Part of a small language model's weights: vocabulary 16384.
Each number is 128 + 24 x the weight over its row's rms, rounded and kept within 0 to 255. Layers, rows and columns count from 0. The size above them is the row's rms in percent of the matrix's.

# layer 5 MLP up, 1792x448, rms 0.0454, rows 248-272, columns 256-319
size [ 75  82 113  88 103  98 104 104 114  86  93 112  79 105  94  98 105  91 119  89 110 101  89 108 122]
[[131 135  93 119 102 105 137  95 154 161 154 139 100 126  91 154 141 108 157 174 157 112 123 139 117 104 115 151 127 196 165 159 143 172 101 120  80 146 107 105 125  93 100 111 104 147 132 181 198 114 146 113 129 133 161 116  76 118 111 127 178 102 138 122]
 [129 166 116 144 100 118 105 116 162 114 160 169  51 144 132 151 140 164 155 112 167 133 147 111 139 137 107 124 146 114  94 148 130 157 141 132 156 113 121  86 102 116 116 123 104 138 185 114 140 175 129 165 127 133 170 117 105  88 113 152 176  85 117 151]
 [114 143 136 134 108 183 133 106 143 103 125 149 123 140 129 114 127 117 117 160 110  77 123 147 198 177 103 112 149 174 124 145 153  84 135 130 118  86 119 136 111  72 102  92 145 146 116 150 128  91 101  73 150 100 106 127 113 111 189 150  84 123 175 118]
 [157 134 123 141 138 177 125 126 137 144 119 105 139 136 108 105 106 127 118 164 133 123 124 101 162 101 141 120 138 150 183 101 130 145 115 128 114 125 121 151  94 127 141 126  97 135 130 114 151 108 110  98  98 147 122 144 147 133 117 124 125  86  82 145]
 [116 109 159  72 124  88 162 150 134 154 143 166 134 160 159  98 138 110  93 116 146 134 145  98 165 122 136  94  98 126 139 139 133 151 154 114 141 113 101 149  84 106 175 144 115 138 136 108 131 157 126 124 122 120 139 132 125 111 111 113 102 132 175 117]
 [169  96 140 144  95 137 118  98 149 176 112 103 146 148 128 148 148 130 152 108 166 121 162 137 147 142 151 112 122 171 108 116 143 145 135 111 131 155 150 128 146 148 134 156 115 116 120 123 150  97 119 134 174 109 149  96 170 132 151 120 120 128 143 149]
 [167 106 110 107 137 142 144 120 130 110 153  91 144 148 137 106 120 132 163 142 119 134 131 124 138 100 119 101 138 190 131 134 140 105 154 160  91 111 140 119 107 102  79 137  94 123 108 108 106 127 149 132 117 149 152 129 153 127 132 121 131 103 151 130]
 [140 114 129 139 146  78 135 175  96 129 129 155 129 149 120 120 120 145  72 161  85 143 132 130 166 124 100 157 136 105 175 147 111 133 157 132 154 161 116 113 120 105 133 100 117 160 148 118 132 126 116 106 171 125 102 154  88 126 138  81 151 119 117 108]
 [139 122 120 130 119 118  76 125 121 101 133 131 128 160 141 177 151 123 119 134  94 163 144 117 132 171 141 117 156 147 114 129 112 110 115 141 106 131 132 129 122 142 100 125 125 169 194 107 125 133 130 114 117 139  99 144  95 168 123 129 121 125 156  96]
 [149 137 109 138 129 164 133 126 109 173 140 113 114 179  79 130 114 142  75 112 138 123 147 119 121 125 113 118 133 175 149  60 184 148 139 101 149 127 160 130  93 133  92 112 104 107 116 117 120 141 123 120 118 108 113 155 117 113 107 123 107 142 139 111]
 [154 114 103 152  96 108 140 138 128 132 107 133 166 144 132 126 151 128  97 150 113 156 155 149 123 126  85 118 163 122 107 128 122 144 161 122 116 137 160 157 143 148 117 167 131  61 133 122  87 140 151 125 151 157 109 128 124 105 127 122 149 146 140  84]
 [166 108 139 106 131  92  96 132  96 146 141 123  82 153 149 138 121 115 113 125 121 159 162 122 136 177 142 103 122 181  75 175 162 160 178 135 130 121 129 104 114 139 131 100 131 108 102 120 146  77 157 113 102 138 110 132 108 102 131 137 131 140 132 117]
 [103 126 114 136 147 115 106 124 113 151 173 155 113 118 177 107 133 106 125 170 143 142 108 126 107 110 136 114 123 168 118 145 121  97 117 151 102 111  86 142 122 112  94 166 103 107 142 106 122 156  92 136 155 117 100 130 129 129 123  76 167 100 142 126]
 [104 121 130 129 148 137  75 105 124 150 113 125 130 147 111 132 124 122 158 106 169  94 114  92  91 116 147  91 135 158 134 181 154  96 126 119 102 112  74 168 119 152 138 143 134 185 127 134 152 142 152 124 131 113 137 160  86  85 119  69 127 126 112 144]
 [101  93  95 143 140 117 141 123 105 137 107 115 122 112 127 110 156 138 168 138 141  93 135 117 153 115 110 120 113 106 150 129  94 167 146 135 123 133 103 154 129 112 129 113 175 144 166 102 133  46 147  98 145 123 125  96 121 143 128 102 168 142 146 117]
 [201 125 160 144 134 151 132 123 154 121 110 102 104 145 103 174 151 106 125 155 135 144 106 114 123 147 102 127 165 129 153 110 155 134 151 112 125 100 177 119  89 114 112 133 111 146 128 167 111 163 114  64 154 140 124 131 103 131  97  95 167 134 158 109]
 [139 103  86  68 141 141 132 128 110 161 150  75 129 142  92 127  75 130 128 148  98 137 146 147 137 110 163 123 116 143 115 109 171 152 105 126 112 109 145  99 133 129  94  75 101 120 126 157 141 120 170 136  84 130 130 107 152 136 164 148 110  72 132 113]
 [167 122 116 126 100 112 162 123 103 134 157 112 144 128 100 115 147 139 132  95 159 103 131  83 133 161  92 150 116 110 147 170 116 170 116  65 106 149 120 145  86  96 150 128 161 119 143 128 165 133 101 122 111 118 173 147 116 121 138 132  79  92 135 122]
 [100 152 131 108 128 181 184 168  92 134 149 168 119 146 104 125 137 106 119 123  76 143 159 133 126 133 160  96  87 112 170 110 126 108  94 109 137 122 110 175 119 112 173 106 174 117 120 105 115 113 126 129  96  36  99 101 147 126 167 148  81 130 146 128]
 [133 117 151 114 107 127 165 125 138 103  94 180 130 124 117 123 119 153 157 139 145  93 101  94 173 147 143 125 105 135 157 140 154  91 127 141 131 153  95  76 121 139  92 133 154 138 133 145 154 118 125 121 116 122 141 160  89  97 134 142 155  79 136 110]
 [162 105 115 137 134 135 139 100 140 148 137 112 138 184 143  97 142 125 117 111 126 141 123 129  88 112 140 130 125 101 128 151 207 114 133 107 100 103 110 168 123 138 132 110 123 144 163 101 131 121 163 115 156 131 130  90 129 155 140 128 138 164 111 101]
 [130 120 143 103 165 125 188  99 122 140 147 112 112 158  85 151 141 130  92 123 135 172 118  85 134 146 148 128 117  99 167 179 163 129 160 109 111 115 146 165 138 116 118 128 107  93 112 105 157 110 123 145 131  97 117 157 147 153  94  67 138 117 141 157]
 [149 123 143 145 147 138 137 100 144 123 109 129 103 100 156 106 159 158 142 114 166 137 151 110 161 155 125 125 149 156 136 145 154 128 107 155 135 106 104 130 118 122 133 121 114 163  93 119 133 121 141 120 172 102 113 124  92 127 133  93 145 142 163 132]
 [139 115 162 140 121 101 139 145 143  98 138 175  99 123 116 131 124 156 155 128 118  98 150  79 120 118 115 118 126 139 155 126 143  95 134 130 121  93 108  95 136 124 139 131 118 157 102 140  81 134 105  97 134 120 112 152 122  63 153 133 120  94 115 104]
 [137 112 111  92 138 108 101 121 124 135 142 156 104 120 121 127 114 114  98 148 102 137 131 110 188  88  93  65 144 119 135 133 135 131  65 147 152  91 134 126 118 105 128 136 133 125 172 103  96  99 154 105 154 153 111 131  99 132 139 126 101 131 185 141]]
# layer 5 MLP down (transposed), 1792x448, rms 0.0401, rows 248-271, columns 256-319
size [ 79  85 105  90  99  96 104  99 118  86  77 108  81 105  84  90 113  97 120  83 102 105  90 101]
[[148 111 167 128 142  87 134 127 105 153 121 132 168 118 110 106 176 114 161  86 114 109 157  96 150 125  84  96 123  85 155 148 120 158 133 150 165 133 104 119 142 159 155 192 151 146 116 116 151 134 115 104  97 107 126 124 123 151 129 146 114  92 126 124]
 [122 141 169 130  80 118 128  67 121 161 111 120 113 176 144 125 131 139 132 126 107 166 153 117 109 106 141 139  88 143 159 124  86  95 172 145 148 125 146 123 148 127 186 137  92 128 108 145 106 105 127 121  93 123 112  62 147 110 117 129 117 137  99 142]
 [114 141 141 139 113 163 127 133 158 115  65 126 157 110 162  95 132 121 138 132 152  96 130 100 138 119 105 160 131 150 106 157 122 139 202  95 126 138  87 136 116 116 141 135 147 120 149 129 152 105  84 147 126 122 143 126 143 139 101 120 153  82 154  81]
 [123 147 120 138 154  90 153 147 116 133 128  81 131 153 122 142  96 136 128 104 135 106 109 141 110 132 106 137 122 144 148 132 153 144 152 144 144 139  95 117 192 146 161 139 116  94 126 151 118 107 141 126 113 117 141 163  78 130 110 154 127 118 119 146]
 [124 155 143 118 131 142  92 105 112 153 127 124 146 100  95 159 138 148 111 115 132  67 121 109 130 104 130 145 126 106 138 109  97 131 165 100 118 106 134 159 118  77 146 139 153 154 157 147 122 145 136 114 157 131 132 147 147 104 100 155 132 116 149 108]
 [149 149 126  91 132 143 106 130 126 102 171 141 160  88 127 120 134 113 134 144 162 139 116 114 167 128 144 153 180 134 128 127 131 133  82 139 129 139 115 109 119 119 140 123 149 121 101 137 130 119 139 153  92 135 160 159 126 134 134 148 109 130 145 117]
 [151 112 147 155 120  89 125  91 141 105 121 134 182 153 123 111 126 140 157 136 131 122 134 134 115 143  96 100 161 111 138 111 112 109 175 143 127  91  81  74 140  82 112 126 105 130 109 116 151 119 146 155 113  83 107 136 113 122 140 138 134 147 163 120]
 [100 102 113 117 145  97 101 104 109 173  80 119 137 136 138 114  84 138 153 159 135 118 123 149 129 128 103 134 127 130 156 103 121 140 169 103 122 121 127 130 115 148 108 116 115 101 142 159 102 104 132 143 140 141 148 132 141 107 164 125 158 135 125 117]
 [127 151  79 106 126 156 126 142 112 125 132 111  93 113 134 129 126 184 167 141 106 142 139 121 128 135 102 134 104 146 142 128 141 107 131 160 106 139 103 165 126 175 104 124 107 123 131  80 182 127 125 118  83 152 119 135  97 165 163 113 129 149 129 120]
 [162 130 138 123 123 156 135 137 103 137 110 103 126 163  59 122 150 122 143 109 122 147 105 149 118  97 115 114 126 152 147 121 131 120 107 127 139 148 102  99 153 191 142 144 116 151  95 117 111 114 127  83 118 114 122 149 129 165 120 117 129 124 157  88]
 [ 91  88 127 125  95 151 109 108 127 140 155 135 118 120 110 179 103 114 111 115 134 133 118 119 131 109 171 151 127 137 136 126 117 124 118 116 149 142 127 122 106  98 102 111 119 144 129 129 186 136 144 127  83 119 148  98 156 159 126 114 116 142  97 162]
 [135 162 111 109 150 148 115 150 125 136 118 141 113  89 137 162 166 158 102 105 128 123  95 133 136 135 144 133 107  95 146 159 138  76 184 153 134 105 144 149 148  97 129  93 133 142 121 130 115  87  84 104 132 149 107  90 152 121 147 111 117 132 122 124]
 [155 139 150 116 125 115 161 128 179 193  94 112 124 106 111 138 130 149 119  91 109 119  83 105 129 134 133 111  99 116 140 170 120 137 118 161 105  64 160 129 141 138 139 123 142 140 116 119 111  96 117 100 103 111 110 119 126 139 101 125 123 140 157 113]
 [101 132 119 131 119 119 133 129 138 128 176  95  88 109 136 103 102 154 137 143 117 140 144  87 115 127 128 160 126  99 154 136 140  71 144 162 128 210 113 131 132 118 154 119 139  89 149  99 148 129  93 161 125 146 112 129 165 191 132 106 143 131 117 189]
 [112 130 169 161 133 140 131 123 149 117 100 132  89 118 109 164 170 124 115 137 131 139 144 157 111 146 143  85 127 163 121 127 121 103 173  94 141 131 156 143 156 149  76 150 163 193 157 153 172 143 121 152 131 120 150 163 129  95  71 108 117 138 132 147]
 [118 151 173 125 125 112 112 127  91 102 138 145 126 108 155 134 117 182 144 111 127 115 120 142 123 108 134 126 116 141 129 140 133 123 135 127 139 133 136  76 165 173 130  86  88  91 141  93 155 113 131 135 102 124 130 101 140 167 114 144 147 150 131 134]
 [ 95 137 149  98 122 101 152 155 126 105 105 172 116 148 134 153 170 115 134 117 119 103 122 139 114 112 169 146 134 130  88 128 121  85 126 110 193 118 134 130 113 109 150 137 143 169 105 140 101 145 112 142 151 122 138 137 133 103 174 135 164 181 136 116]
 [ 97 149 127 124 112 146 123 103 110 126 126 164 130 141 173  98 132  95 152 110 123 168 117 140 157 119 113 111 143  80 170 120 117  88  99 116 136 133 135 126 122 137 142 167 108 104 123 126 113 132 133 151 107 138 112 117 116 128  95 102 148 131 174 114]
 [133 126 131 142  90 149 135 121  96 148 145 147 147  96 178 112 139 113 159 122 122 146 127  79 127 127 109 133 123 146 148 124 133 109 139 133  97 168 160 122 130 101 107 157 149 113 100 153  85 130 169 139 124  86 175 134 125 158 136 113 106 168 136 173]
 [119 148 114 161 123 145  98 122 118 142 104  78 143 116 163  93 145 102 137  97 106 120 139  95 139 128 113 106 133  91 132 131 124 134 144 148 150  90 137 156  71  96 157 126 125 144 103 132 123 125 124 149  94 163 110 166 138 134 150 128 135 155 102 119]
 [100 159 147 101 123 166 116 125 138 132 128 140 117 113  98 129 119 134 148 156 125 145 120 182 130 116 117 101 158 143 123  61 100 147 151 142 133  96  71 102 129 173 136 136 129 100 131 106 102 150 146 127 152 158 138 117 137 174 120 162  98 109 134 105]
 [181 150 119 113 119 125 111 137  98 124  90 124 106 141 144 156 129 107 139 147 144 125 167 101  95 147 113 152 105 152 140 125 147 113 108  93 150 103 115  96 117  91 121 101 131 127 146 119 141 142 142 136 107 211 119  67 130 108 177 148 115 130 131 169]
 [120 147 140 111 109 144 110 111 148 139 141 111 122 142 120 153 181 119 110  86  98 134 141 150  79 144 144 113 123  73 109 126 112 129  73 127 132 162 133 134 127 181 191 107 100 126  94 130 108  98  92 105 130 127 134 157 120 134  91 134 131 153 128 184]
 [127 115 149 127 166 104 139 164 129 130 160 139 137 101 111 116 133 154  72 124 145 137 132 117 161 173 105 119  96 129  79 126 132 130 108 156 172 140 148 113 162 107 125 134 144 132 101 154  63  98  82 102 120 139 146 137  83 107 149 116 119 168 143 145]]